Weights of a small transformer language model: learned positions, 5474 steps.
Each number is 128 + 32 x the weight over its row's rms, rounded and kept within 0 to 255. Layers, rows and columns count from 0. The size above them is the row's rms in percent of the matrix's.

# layer 2 attention key, 448x448, rms 0.0355, rows 391-421, columns 336-447
size [104  92 100 110  96 102 112 111 101  96 104  99 114 106  94 106 109 105 109 101 104  97 111 101 112 105 104 103 106 104 109]
[[216 191 112  65 133 161 149 118 126  63 111 129  99 105 129 160 110  91  87 156 121 140 111 157  90 160 151 126 139  98 135  25 159 101 102 141 160 111 187 164  99 156 141 151 134 108 128  93 120 146 118 113  82 152 196 200 130 127 143 104 128  71  92  92 129 135 121 121  79 156 149 162 138 137  93 122 142 167  93 134 159 148 175 155 110  89 146 142 105 143 109 138 132 111 131 160 105 161 112 114  70 132 174 104 117 161 114 100 120 130  49  97]
 [ 41  97 103 154  99 106 162 150 146 188 155  92 119 132  96 131 119 133 171 185 127 154 173 105 117 151 151 140 156 114 158 206 133 127 161  99 146 156  82  48 153  77 111 129  98 157 123 147 137 121 120 169 149 106  37 117  94 114 123 129  97 166 217 139  99 153 123  99 160  83  86 122 163 126 157 145 111 119 163 131 115 106  70 156 157 170 168 153 127 129 115 139 154 161  84  72 153  79 188 167 125 152  81 121 114 104 112 168 120 122 167 126]
 [116  84 144 155 131 107 121 113 135 174  91  85 112 138 145 152 112 148 134 112 146 157 106 115 177 100 137 133 159 159 139 198  76 143 153 188  92 153 101  79 132  45 175 134 122 158 133 152 170 108 119 139 145 179 100  61 140 124 135 155 124 150 130 113 125 101 121 114  94 121 112 132  99 155 123 172 147 125  79 124 127  87 137 145 120 123 115 102 178 124 131  76  95 109 113 112 193  86 174 154 180 133 134 101 160  99 120 124 147 103 185 106]
 [ 86  91  74 182 107  89 139 170  72 119 153 138 117 117 163 100 125 142 112 126 165 125 148  97 169 121 177 131 123 111 130 120 112 101 138 128  87  73 147 247 138 106 128 108 118 147 103 148  95 139 144 135  79 176 166 127 134 103 161 139 126 136 123 163  94 143  87 132 149 182  88 181 124 172 146 110 141 137 152 128  75 165 169 148 166 149 114 153 165 134 123 146 166  97  91  95 135 108  68  67 137 126 116 178  63 126 135  57 165 135 125 163]
 [161 159 125 115 150 111 104 141 113  80 169 120  92  76 138 124 114 107 110 164 128 141 135 142 128 151 157 122 125 102 124  73 123 106 112 112 121  79 151 214 111 199  88 114 161 160 169 139 125 134 102  97 105 134 173 155 162 125 106 109 113 122  90 116 124 151 126 164  90 138 147 166 163 130 117 108 124 182 152 110 144 178 125 140 166 145 140 178 131 100 162 152 156 103 118 106  76 119  83  75  90 134 144 167  76 147 164  77 147 149  61 148]
 [218 149 131 119 140 143 122 147 100  86 103 167 105 121 150 155 145 115 117  94 128 134  90 143 105 160 142 130 148 112 125  71 123 124 126 134 142 127 170 192  96 133 151 120 178 125 157  65  96 108  83  45 106  99 231 187 122 131 130 145 173  67  53 106 149 120 136 166 148 185 162 131 127 108 118 138 126 101 124 124 103 177 156 141 110 126 124 120 120 137 151 135 110 149 127 165  62 207  73 113 125 107 143 126 164 173 140  82 110 132 101 129]
 [ 70  67 130 158 150 123 151 130 156 175 118  87 143 123 122 144 130 157 127 135 160 163 131  75 170  97 137 119 138 174 133 221  77 153 144 142 109 143  76  71 160  67 140 164 107 165 134 149 153 133 133 174 144 155  43  63 111 105 150 139  86 180 162 160 108 100 130  93 104  89  69 134 103 131 142 145 160 111 121 108 160  81  71 125 123 148 120 117 147 136 132  90 109 106 124 108 190  51 187 191 164 132 130  97 157 108 117 157 161 109 170 110]
 [ 24  81 134 163 120 106 146 136 113 189 109  79 130 145 118 122 131 138 131 138 138 116 170 117 148 111 136 140 109 119 149 208 110 140 160 146 151 163  57  46 180  70 141 154 112 135 113 149 127  89 130 182 166 152  63  87 125 104 125 153  95 159 151 157 116 114 118 114 114  59  64 119  88 142 153 137 137 148 126 100 126 100  78 125 165 142 152 120 142 129 137 125 117  97 120  93 178  31 175 170 146 123 138 138 122  37 126 121 120 128 164 105]
 [101  56 122 145 124 117 121  82 158 144  79  72 153 134 127 161 153 115 136 136 163 123 102 132 158 115 125 145 135 170 105 218  85 171 170 157 139 157  99  68 183  76 187 158 129 149 142 132 136  91 140 103 151 164  75  85 161 118 140 140 114 182 160 130 108  93 138  96 107  83  71 142 108 176  95 169 136  94  92 112 115  63  84 128 144 137 109  91 145 141 137  80 107  96 130  91 173  95 178 130 197 141 103 108 140 148 125 146 182  96 182 115]
 [192 141 133  82 119 151 115  21 167 103  92 112 137 146 154 129 117 124 102 150 100 111  59  89 136  91 115  94 138 160  83 105 118 164 132 157 105 163 170 128 134 123 204 151 175 125 112  87 132 116 109  99 195 118 155 121 164 179 144 133 157 109 112  92 146  83 123 175 109 122 112 133 117  83 125 133 147  82 132 116 116 109 150  92  82  74  77  73 130 125 194 103 116 124 112 157 156 161  99 141 163 110 111  85 228 137 105 130 152 107 163  89]
 [198 203 142  66 116 168  99 146 107  69  84 172 132 117 147 108 152 129  90 102  79 120  82 126  77 145 115 115 119  94 123  64 166 111 105 145 119 123 184 226  89 153 139  76 168 109 111 107  91 144 132 116  84 101 183 151 127 125 149 152 188  64  56  93 127 156  99 129 152 157 193 128 134 109  97  98 132 145 141 140 163 176 157 133  88 131 107 140 147 108 140 136 104 145 154 195  75 180  87 115  71 108 163 137 125 137  95 116  97 140  65 131]
 [ 60  90 149 149 131 107 150 213  90 174 169 143 140 132  73 110 134 171 162 126 131 131 162 125 135 146 137 139 112 123 143 171 155 121 143  87 173  81  72  85 146 109  70 124  97 128 134 133  92 126 120 156 103 164  59 158  98 105  83 135 109 165 212 142  91 161 132 148 143 107 118 134 168 151 139 114 108 159 176 113 125 107  66 147 165 193 163 159 115 132 124 157 155 112  77  68 110 117 185 137 115 127 118 175  88 103 151 147 109 165 132 112]
 [111  59 142 129 117 103 144  90 176 171 108 107 134 133 132 134 153 117 180 137 113 140 122 100 164  91 107 115 118 165 121 186  94 170 142 125  92 136 105  55 172  72 168 141 112 178 132 152 142 122 119 155 132 130  60  66 132 144 127 159 119 167 155 147 119  88 142 123 103  83  70 133 113 148 137 146 133  84  99 131 157  75  89 109 114 136  94  83 156 142 130 100 105 121 126 101 211  84 160 180 211 161 109 128 164 127 120 141 170  74 210 109]
 [ 37  89 124 161 130 123 119 111 152 178 112  99 150 143  82 107 115 160 153 157 149 117 167 100 147 122 119 141 147 162 136 200  86 150 135 139 138 144  99  72 173  99 114 161  95 159 139 191 127 132 156 172 156 137  61 100 123 118 121 122  68 215 192 173 110 125 151 122 121  86  62 134 142 126 164 112 147 115 127  98 130  79  84 101 155 148 122 139 114 130 107 118 120 113 108  87 155  57 161 194 178 141 125 144 102 111 138 155 132 138 184 138]
 [207 172 138  82 113 146  91 109 157 101 108 175 162 165 135 114 117 122  87  51 127  74  75 132 103  90  79 100 101 148 124  38 104 109 100 140 111 167 168 134  75 166 166 146 133  98 141 123 133 116 107 125 170  92 156 173 142 146 170  91 188  41  84 127 155 126 134 153 149 117 213  96 179  75 110 117 122 125 114 137 163 147 190  96  46 120  93  80 137  51 147 126  92 129 153 200  71 162 119 123  81  87 149  93  82 138  88  88 100  99 121  70]
 [179 170 134 103 136 155 122 162  86  77 150 173 145 161  95 150 147 118 119 107  94 109 124 163 101 144 119 136 143 118 125  32 187  91 108  92 168 116 164 163  93 155 134 113 176 118 104 104  99 128 111  95 100  98 205 188 118 114 127 123 159  75  68 125 150 170 110 149 160 189 170 127 143 115 115 138 119 132 135 146  94 150 172 155 121 123 140 172 116 132 148 172 114 136 134 151  77 213  94 126  75  80 147 107 109 133 117 107  91 191  80  97]
 [ 10  75 140 161 111 117 155 154 117 202 144  87 119 152 104 151 147 120 153 127 128 131 186 120 156 142 124 116 110 137 142 219 122 146 152 117 152 142  59  28 173  71 113 168 109 145 136 172 146  94 133 165 159 123  77 100 118 102  96 145 103 176 163 134 121 133 114  94 140  65  57 111 123 162 132 141 141 134 104 140 128  78  84 142 141 160 131 121 123 142 110  96 138 112 119  87 181  57 184 151 160 141 102 122 112  44 109 146 148 134 178 107]
 [187 168 137  79 136 142 134 132 100  56  84 164 111 103 117 100 103 136  67 112 151 155  87 113 114 121 147 127 131 139 125  19 163 113 156 159 145 103 160 221  86 107 125 163 155  75 105  80 106 155 119 129  99 167 209 187 157 143 129 121 162  55  73 108 124 117  96 120 141 169 167 122 133 117 121 144 152 169  97 145 134 177 178 137 121  62 123 144 125 114  98 143 133  87 167 189  69 163 107 104  53 114 131 119 136 146 146  76 108 121  55  94]
 [118 182 115 136  89 146 117 152 141  85 123 156 122 148 167  90 145 135  52 138 167 129 125  95  99 107 153 109 123 127 116  79 144  88 111 130  96 126 146 231 104 117 135  65 140 129  99 126 118 141 139  81 119 146 191 111 118 163 158 153 184 106  83 167 110 142 101  94 187 195 119 100 180 154  99 146 162 141 114 149  60 169 175 161 143 120  96 139 156 110 127 156 141 160 140 132 152 175  34  38  39 119 140 155 104 108 160  72 116 130 103 153]
 [200 146 153 101 140 154  98 128 115  99 107 165 108  95 152 104 127 107  97  73 132 113  93 144 114 127 106 109 134 115 129  36 163 110  93 171 100 117 156 229 108 174 155 121 143  85 114  86 100 128  90  71  70 153 199 191 169 138 124 128 144  40  64 110 102 111 138 138 130 184 177 141 107 131  88 121 133 148 139 138 121 154 178 129 102  70 123 134 123  97 128 130 132 125 170 156  79 157  89  90 138 124 142 146 141 156 149  95 125 135 102 145]
 [130 174 120 146 121 118 153 182  73  84 160 126 109 108 126 121 127 152  96 121 164 160 145 168 113 180 132 151 119  81 152  65 181  76 143  88 182  99 129 163  83  97 116 132 118 124 135 131 109 141 119 113 109 199 198 164 134 139 129 116 124  94  72 155 114 114 113  86 147 186 129 117 128 198 123 160 129 183 109 119 111 165 167 176 142 106 135 145 112 128 111 160 147 110 128 105  82 127  74 114  35 111 149 148  85 122 164  70  78 151  87  99]
 [ 70  85 114 144 112 106 171 121 152 175 138 108  82 134  88 137 125 107 164 125 123 140 167  92 155 111 121 106 123 136 147 197 107 151 132 129 128 134  94  51 161  63 117 160 121 127 119 153 159 125 117 175 140 121  61  87 142 121 135 164 133 182 175 136 107 120 129  77 139  97  67 145 105 145 149 132 146 113  84 130 129 106 109 174 154 126 143  85 141 136 143 122 139 141 113 113 184  57 201 150 149 152 107 113 148  74 110 119 117  88 160 119]
 [117  89 123  79 104  97 176 100 151 125 137 101  96 145 120 164 165 125 179 242  91 129 140 116 120 146 157 105 140 136 130 155 153 150 181 135 186 124 135  69 154 140 148 167 124 159 116 101 130 106 112  94 141  58  83 143 161  94 148 186 114 174 161  76 183 179 132 157  97 133  60 122 102 128 106 153 117 134 134 153 165 106  66 124 120 154 142 134 120 122 172 128 107 144 117 100 142 128 170 132 128  80 112 105 166 114 133 152 126 140 126 136]
 [166 209 119 113 117 128 140 151 113 107 152 179 141 115 128 107 118 139 115 151  99 107 127 110  91 126 115 118 115  90 126  47 167 120  95 112 120  79 175 198  99 192  76  97 109  91 123  87 102 176 144 138  96  84 149 140 145 154  93 134 185 112  82  99 150 169 122 152 143 174 205 128 174  78 119  86 114 154 153 120 158 175 173 117 111  95 149 158 134 120 117 159 152 143 126 183  63 172  69 124  70 136 162 149  95 152 133 110  90 158  68 140]
 [ 32  61 120 157 111  78 159 135 138 179 171  85 123 156 118 129 126 137 179 196 133 133 173  98 140 132 150  99 156 146 123 203  90 148 162 125 123 126  91  63 177 108 137 155 106 163 132 149 145 120 153 163 152 106  46  94 114  78 126 132  94 232 216 146 135 124 131 132 113  83  62 137 129 138 161  95 145 108 145 113 126  91  70 109 155 149 111 130 115 132 162 108 134 111 121  72 173  96 162 134 142 141  97 111  76 111 130 174 151 123 147 155]
 [222 163 152  56 117 139 120 173 128 105 107 144 102 104  93 125 145 112 130 141  86 140 111 138  68 150  90  90 132 118 134  73 163 118 124 121 145  86 187 150 100 203 104 139 112  73 149 110 156 153 131 119 101 119 160 142 127 127 157 137 164  89  77 114 157 157 116 149 101 122 221 136 130 138  87 117 154 195 115 146 186 187 132 139 106  97 122 137 114 102 106 141 109  95 173 156  81 146 118 118  53  86 166 127 112 119 100  67  99 150  31  59]
 [174 161 131 130 155 172 120 101 126 110  65 139 157 144 153 136 130 163  92 103 143 135  63 133  98 154 123 132 153 120 105  48 144 135 109 154 172 143 171 148 117  94 150  95 181 121 128  81 124 138 108  76 117 182 225 146 130 160 111 155 150  70  69 119 122 109  98 132 163 130 159  92  75 112 116 163 143 102  89 170  87 141 161 142  79  69 109  89 137 129 101  99 101  90 139 178  97 142  83 135 172 146  99 118 151 119  99 122 135 126 130 116]
 [173 207 155  83 113 179 134 117 121  83 144 171 122 137 114 105 151 128  87 159 128 123 141 173 106 153 140 153 128 114 133  50 174 132 131  95 172 107 142 166 107 205  85 106 136 125 110 125  97 135 145 108 129 102 189 180 118 152 111 107 144  81  75 156 122 159 121 168 146 140 170 111 161  80 135 140 106 181 163 143 117 179 163 119 148  99 160 170 123 103 141 169 144 131 131 168  88 203  51  89  77 108 153 144 124 153 147 144  94 190  76 136]
 [ 65 105 124 152 137 115 164 123 100 152 136  94 142 150  81 143 111 156 196 200 136 154 176 125 138 157 145 131 140 122 141 221 143 159 131 125 174 110 112  25 176 101 125 129  78 129 149 144 138 133 131 172 130 137  53 108 119  80 114 107  83 195 209  95  89 130 131 146 105  99  66 179 131 164 124 114 109 127 150 139 120  85  86 149 133 125 160 156 101 148 126 104 135  93 100  78 150  84 191 158 131 160  85 111 157 118 130 180 129 161 183 164]
 [ 44  84 117 135 112 134 118 131 150 192 120 106 131 128 128 151 129 121 179 138 141 103 140  97 121 108 127 114 114 162 152 200 107 128 148 103 118 163  87  37 132 105  92 146  91 168 113 184 141 115 138 172 156 134  49  90 134 119 146 137  78 213 212 135 145 150 123 127 105  72  59 109 117 144 167 111 150 136 140 111 151  80  50 117 144 160 148 128 116 111 124 117 127 144 111  85 166  92 203 161 152 129  93 141  88 112 102 152 132 142 178 116]
 [213 169 145  97 119 151  97 119 136  79 117 170 141 134 135  88 148 145 103  93 118  94 107 179  94 144 138 120 103  96 119  53 171 116 117 131 114 131 168 228  67 162 145 107 155  99 120  87 116 122 144 117 118  98 180 160 116 156 146  98 183  67  59 110 132 140 120 150 129 189 188 116 174 109 126 119 137 141 138 143 142 185 181 153  84 130 117 144 128  76 126 149 126 148 143 170  71 188  53 112  81 106 182 121 122 139 111 101 109 114  64 115]]
# layer 2 attention query, 448x448, rms 0.0387, rows 392-422, columns 336-447
size [ 96  80  97  98 100 102  86 107  93 114  96 114 100  99 119  87 108 100  94  99  88  93 100 110 105  98  98  97  94 104 104]
[[135 143 121 156 161  59 158 102 137 103 143 102 167 103 135 187 138  82 114 131 160  89  86 147  74 142 106 163 139 145 139 164  98 161 126 152 142 151 114 115 115 108 160  92 139 123 122 100  70  61 120 124 123 175 173 117 137 100 128 131 108 174 157 156  97 145 124  85  80 167 130 150 124 122 137 125 104 169 117 160 107 132 164 115 118 132 118 115 180 116 121 150  99 158 119  77 118  77 176 114 171 122 150  66 145 130 154 147 185 133 140  78]
 [135 139 131 109 150 119 123  93 148 130 128 119 187 120 119 126 135 149 102 136 124 124 128 157  93 133 154 122 144 130 123  90  90 136  87 136 126 120  92 118  62 126 207 128 127 125 103 115 126  81 108 143 102 151 137 131 128 142 104  93  46 126 153 111 177 135 202 145 133 136 107 126 169  80 109 132 106  94  87 148 117 158  99  83  94 169 149 134 150  79 127 107  50 110 148 131  80 154 132 160 157 143 101 101 163 172 138 135 118 155 157 124]
 [ 99  93 146 187 137 151 143  66 104 100 114  90  97 111 158 177 153  83 116 101 169  75  91 124 107 156 106 117 117 202 107 122 158 157 120 144 146 149 129 143 103  90 104 144  79 143  97 128  54  77 157 112  93 188 232 147 174  75 106 122 110 184  98 158  96 135 132 118 144 218  61 151 112 107  75 122 135 165  98 132 134 111  92 143 122  99 127 115 104 166 124  98 152 144 199  98 181 114 119  99  90 120  94 106 164 126 163 111 143 104 155 140]
 [121 129 165 113 111 161 173 139 137 107  88 164  80 116  65 108 140 101 119 125 103  92 148 115 114 109 108 112 136 171 144 145 174 147 133  76 125 134 143 169 126 128 107 124  85 101 110 147 150 174 147 117 162 120 145 155 155  96 111 135 197 153 105 125  84 105 125 145 137 110 127 128 114 158 115 122 118 123 132 129 179 127 146 144 131  94 168 153 103 192 123  98 180 151 191 142 200 135 107  33  39 129 163 163 135 121 163 162 166 123  72 172]
 [170 144 166 105  79 175  82 119 117  95 121 163 119 159 144  94 148 190 137 123  96 182 183 126 199 111 132  88  94  99  89  76 113 110 133 143 122 107 154  98 189 134 114 142 172 163 124 138 153 159 155 141 116  71 121 113 108 190 143 108 146 133  92 121 131 112 170 131 150 149 137  86 105  94 106 122 133  94 148 112 112 113 131 183 100  99 137 125 125 150 165 150 170  95 125 162 164 137  68 170 149 130  93 152 158 145 100 101  60 107 105 223]
 [ 95 158  90 150 145  78 153 105 145 118 163 126 197 111 113 148 137 106 130 149 156 108 102 190  60 133 126 165 163 136 154 135 112 114 116 145 131 140 112  78  73 141 166 138 138 101 123 100 104  44 104 157 136 128 168 111 136 139 141 119  41 120 147 114 168 123 159 117 105 123 133 143 143 111 136 119 133 161 111 131 134 151 100 125  94 144 108 115 126  54  74 103  70 102  90 120  71 143 164 194 158 127 123  95 145 160 149 114 116 151 185  71]
 [113 156 103 147 170  92 116  87 171 131 147  79 153  87 150 178  90 105  93 103 172 112 106 159  69 161 152  91 143 167 141 128 102 143 117 128 168 162  89 116  65 126 179  99 158 113  90 146  90  94 134 107 103 139 166 155 131  94 112 138  61 100 143 148 154 140 138 133 129 137 142 138 128  95 148 142  72 134  84 145 139 153 104  86  78 155 136 120 110 105 121 133  92 118 148 113  74 146 176 128 138 136 147 132 114 177 154 120 159 189 175  76]
 [144 133 100 149 135 103 113  75 159 103 157 157 173 107 136 123 138 160  99 144 181 139  87 181 120 136 153 175 130 146 129  82  96 115 125 174 114 114 115 114 111 179 175 137 111 141 114  92 142  86 119 139  85 118 184 122 113 160 138  94  56 101  96 111 145 154 173 141 132 118  65 121 164 103 123 101 110 133 127 136 105 134 117 111  95 152 149 149 124  89 117 129  65  88  88 138  78 165 121 220 166 137  91  98 145 155 106 115  98 151 178 112]
 [132 127 130 125  85 163 118  97 126 117 109 203 179 135 121 131 165 173 139 163 106 135 102 126 161  94 146 163 106 128 115  76 106  97 106 177 131 135 121  82 112 159 158 154 104 157  92 120 174 132 107 128 104 128 152 139 132 211 138 110  90  96 114  98 176 140 154 115 155 158 102  88 169 105 122 107 162 121 131 144 108 116 109 151 125 102 120 172 128  83 121 123  88  62 105 156  82 168  91 251 142  85 110  87 129 122  79 120  86 117 134 161]
 [130 128 137  96  91 164 123 172 104 122  82 143  82 123 146 120  89 109 138 131  67 152 166 106 147 119 123 104  92  83 123 170 146 106 125 120 122 111 130 187 113 139  83 125 151 117 169 149 130 192  96 105 151 108  87 157 114 140 119 136 193 119 118 125 114 109 121 142 162 126 206 109 115 151 125 144 162 102 161 113 183 129 122 132 157  98 136 100 142 177 157 108 175 128 149 171 176 131 118  55  67 138 147 174 129 118  96 106 105 120  76 180]
 [117 104 128 138 150 108 163 170 136 117 117  88 129 117 115 112 130  79 108 141 136 105 108  96 106 132 114 137 139 176 143 158 159 143 152  81 115 152 137 161 130  98 145 128 104 126 148 157  94 139 146 107 178 173  87 124 133  58 118 183 141 184 189 143  63 116 116 133  76 106 119 144 155 162 135 118 118 149 114 149 104 138 162  73 127 172 111 120 138 119 140 154 133 182 139  95 134  80 137  22 138 158 149 124 122  95 190 148 181 127 123  93]
 [122 147  89 139 119 119 115 103 151 150 181 140 170 128 102 140 141 146 154 126 140 124  84 167 124 147 165 167 137 138 139  84 100  97 124 118 110 113 118 103  93 185 185 139 161 107 101 117 172  92  83 124  99 131 135 103 132 183 116  97  90  67 130  83 210 137 156 146  97  90 120 115 172 119 135 114 120 113 119 155 111 121 132 133 134 174 105 151 127  66  81 117  55 115  74 137  73 169 133 213 147 131 129 117 109 136 115 108 134 128 169 106]
 [ 74 152  68 163 174  57 135 125 178 147 128  84 137  94 111 151 102  75 113 102 168 120  74 149  69 141 138 154 162 182 183 160 115 165 122  97 146 136 128 119  67 113 159  97  77 115 114 118 105 105 157 142 170 146 163 107 101  73 137 140  95 128 160 141 105 164 132 128  80 115 125 128 158 113 139 136 144 163  81 132 169 168 128 102 120 159 137 126 123  86  79 130  83 147  88  75  76 129 189 108 165 146 125 120 120 128 157 146 166 159 187  63]
 [146 138 104 104  97 145 111 184 153 174 130 125 123 104 117 124  90 103 152 101  58 200 131  95 171 127 169 111 102 128 108 164 129  91 105 115 125 100 136 102 100 171 130 143 159  97 135 148 131 178 108 131 159  72  83 134 113 186 102 127 161  82 108 134 174  91 127 100 152  78 179  98 127 131 134 128 170 126 132  99 202 159 161 102 174 117 144 127 127 164 124 130 148 115 106 168 101 109 152 139 122 140 141 153 106 129 100 104  95 148 113 167]
 [174 136 169  97  95 156 105 190 144 112 115 117 114 153 158  98 115 148 144 126  66 149 190  86 159 119 126  85  98 123  94 120 123 144 144 140 101 141 141 159 151  86  86 104 170 147 134 149 105 192 160 141 139  87  89 148 133 148 128 144 190 132 132 151  76  94 109 144 158 136 150 121  84 134 104 128 129  82 144 100 134 114 158 117 115 114 157  88 127 204 174 145 163 126 160 148 180 112 111  71 112 122 147 178 132 130 138 135  90 121 102 208]
 [114 173  92  99 175  92 134  95 176 130 136  48 167  86 153 171 112 123  82 100 154 129 139 145  97 129 124 114 162 159 148 113 129 150 142 114 176 138  92 102  45 140 207 105 170 122 120 110  65  61 109 129 110 151 144 161 100  92 142 105  51 134 134 157 119 116 166 140 118 138 121 153 132 104 118 140 108 143 116 119 143 189 112  66 108 151 148 116 124 100 115 130  91 130 121  98  91 110 206 134 165 134 136 124 117 150 169 155 155 165 218  74]
 [143 101 153  88 126 135 128 150 135 137  81  98  99 137 121 105  95 149 107 116  88 146 180  58 147  91 109 100  95 149 105 133 126 144 138 188 124 101 148 145 144 101 112 134 123 136 148 135 121 188 149 115 111 126  95 150 124 165 105 118 193 152  93 158  88 113 158 158 173 151 142 137  81 133  77 119 118  93 118  88 148 106 105 133 124  92 174  96 102 184 135 106 168 123 205 162 182  93  62  64  81 129 145 169 150 148 113 113  91 138  57 199]
 [130 107 155  92  89 163  87 106 146  40 129  89  78 129 193 169  88  93 117 137 114 112 135 181 169 182 107  50 101 168  97 146 101 167  77 158 212 147 102 177 108  98  86  98 144 127  95 128  58  94 112  89  94 165 178 176 184 108  90 163 112  95 135 132 166 136  78 120 162 188 152 157 104  83  65 167 119 184  90 122 125 152 119 145 130 127 150 104  74 167 175 113 152 129 205 114 189 118 145  90  96 138 155 152 170 119 196 115 101 159 120 126]
 [172 143 160  86  89 199 107 119 160 103 120 124  94 161 125 107  93 156 137 113  70 151 147 109 227 124 136 113 120 152 121 100 139  87 124 159 114  66 141 134 135 163  88 170 160 122 148 169 169 150 136 141 105  75 153 126 126 191 139 132 148 113  83 117 107 126 161 184 170 151 130 118 137 146 104 124 153  88 154 119 102  96  97 144 153  63 181 148 126 156 137 125 161 107 170 160 183 154  93 132  95 143 106 170 172 129 159 104  58  93 101 212]
 [143 126 129 101 150 129 126 151 130 121 133  79  86 120 169 132 122  99  88 118 121 121 157 120 113 155 109  64 133 149 151 154 178 160 175 125 153 193  93 170  97 102  93  76 146 120 139 149  68 128 146 113 138 108 139 159 137  69 113 179 177 155 131 152  67 118 120 126 171 105 152 167  85  91 103 155 133 122 109  91 141 125 139 121 128 127 178  66  98 213 153 157 169 149 179 112 154 107 135  48 124 169 157 171 143 149 189 136 152 162 109 113]
 [123 185 137 156 182  92 124  83 143 135 163  94 194 107 187 174 115 133  77 115 161  84 124 167 103 133 134 128 154 108 129 136  91 130 122 125 162 164  84 119 111 171 184 105 161 109 138 124  77  82 103 129 125 186 158  99 138  97 131 125  66  76 127  92 131 138 116 102 112 152 129 146 102 119 157 122 107 146 131 158  92 164 110 105 109 168 132 122 176  90  87 110 107 160 140 103  74 123 145 140 190 116 105 104 165 126 146 128 165 162 205  63]
 [166 141 187 141 143 159 132 115  85 112 123 187 159 133 149 134 158 203 100 153 157 119 104 105 145 115 146  99  92  52  99  83  98 135 157 179 126 141 130 101 171 156 151  92 122 151 132 131 137 115 118 133  83 125 127 130 165 143 162 122  94 111 128  91  81 126 146 125 134 191 104 131 109 154  84 127 114  66 168 162 102  77 122 167  89 111 124 110 132 144 170 141 104  79 181 152 142 178  90 181 153  77  90 119 101 119  95 163 105 135 102 166]
 [130 109 110 109 107 107 145 175  96 134 105 138  67 137  97  98 100 125 163 121  90 132 134 114 122 114 108 136 141  94 162 152 163 111 131  94 132 107 155 145 134 112  81 135 107  93 140 168 127 212 123  98 154 166  79 116 113  94 124 149 223 139 164 137  91 128  77 143 122 130 185 130 120 185 141 149 144 153 135 140 171 122 165 157 173 115 123 138 152 164 167 109 192 152 140 122 182 114 105  39  51 114 136 139 127  97 130 116 156 105  55 147]
 [101 121 108 177 140 104 136 105  86 104 128 134 179 133 137 157 143 149 132 170 171  99  63 156 106 140 152 157 146 119 123 109  98 138 111 144 142 143 131 122 102 104 160 109  78 129  97  95 160  55 110 145 108 189 172  94 141 106 139 116  95 155 156 108 123 149  85 138  66 165  93 140 134 133 109 145 117 189  89 180 100 137 125 154 100 142 139 172 144 107 100 128  93 123 129  91  97 146 136 156 142  75 105  69  93 117 124 169 162 120 169  64]
 [112 133 125  71 128 130 121 200 120 171  89 140  80  93  84 119 109 128 128 136  97 153 160 104 115  96 127 113 123 115 178 131 150 152 134  92 135 109 124 142 142 106 125 119 135 122 157 138 121 186 128 111 163  94  78 173  99 143 111 137 202 135 109 116 111 116  89 136 167 114 205 122 109 117 126 123 131 125 157  99 186 149 156  92 146 134 120 105 121 180 155 126 169 148 151 133 169 114 131  62  60 137 183 137 119 118 116 153 151 137  95 145]
 [181 143 135 102  99 172 117 109 156 115 160 108 114 146 143 101 123 171 137 143  85 197 161 144 170 164 151 105 104 123  88  71  89 111 127 173 103 126 147  93 130 168 147 113 126 120 110 121 146 146 148 163  87  87  97 134 143 171 132 146  99  82 131 135 151 151 182 173 120  93 127 146 162 110 129 124 118  70 109  96 113 105  87 165 122 134 137  96 125 130 132 158  98  77 140 203 113 161 132 211 149 158 132 146 137 139 108 133  67 141 138 195]
 [106  99 146 115 108 144 128 154 134 124 106 129  55 147 131 114 138 129 125 124 103 147 167  96 145 103 117 133 120 139 144 170 190 130 165 133 111 158 165 177 183  80  89 117  86 105 144 130 148 202 148 114 142  99  82 144 132 105 110 161 223 165 113 134  82 107 104 113 142 120 134 114 114 135 144 138 133 120 161 129 142 121 162 118 113 102 148 116 106 182 160 139 203 142 170 143 183  88  98  35  87 135 143 161 123 106 101 162 146 110  47 145]
 [127  88 112 188 153 117 166 106  82 137 105 147 156 149 128 101 193 159  92 160 187  66  89 139 104 115 124 152 159 112 111  63 103 162 170 141  95 150 128 115 190  84 153 117  96 142 133 140 110 132 135 138 121 172 127 105 106 112 159 164  93 188 155 125  56 135  89  99  74 172  38 167 127 121 120 124 109 102 123 179  81 119 158 160  69 148 113 134 157 120 136 147  99 121 138  78 121  91 124 165 120  68 126  86 143 139 149 174 154 131 145 122]
 [105 144 115 156 167  56 131 136 132 147 133 137 166 107 137 166 147 116 151 151 181  85  85 123  66 161 130 157 122 123 188 167 107 146  91  93 123 153 116 105 124 116 174 103 107 104 126 104 123  93 115 137 125 136 131 134 120  97 119 123  72 143 184 107 105 120  90 105  83 129 128 136 139 143 129 100 143 136  98 124 140 126 169 115 120 182 108 138 149  87 123 135  87 129 126  89  73 104 174 119 153 119 154 112 121 117 173 159 208 127 186  33]
 [123 118 138  87 107 134 129 183 131 142 104 162  78 135 125 101 121 138 143 107  54 151 161 103 162 104 147 136 100 108 116 176 177  94 122 102 125 129 145 154 135 131  87 125 136 106 153 147 145 180 117 128 152  86  90 127 137 171 101 120 210 150 106 140 135  95 123 138 170  95 173 106 111 167 107 137 164 108 149 104 165 112 127 114 148 115 154 127 135 202 137 111 177 146 121 183 207 131  94  93  70 121 155 162 136 124  89 135 129 104  54 203]
 [141 145 158  52  89 177 100 141 143 157 106 152  68 133 100 112 123 185 126 124  83 161 156 103 159  87 140  75  99 100 148 116 148 112 150 138 126 140 134 140 171 147 115 151 173 143 166 167 136 215 115 113 155  97  66 143 121 167 115 110 166  88 100 120 148  91 136 134 210 107 139 137  80 140 116 112 134  62 189  88 165 144 148 132 152  95 163 130  84 187 170  97 171 139 141 166 198 160 110  95  98 152 165 180 132 112 144 107 105 163  85 186]]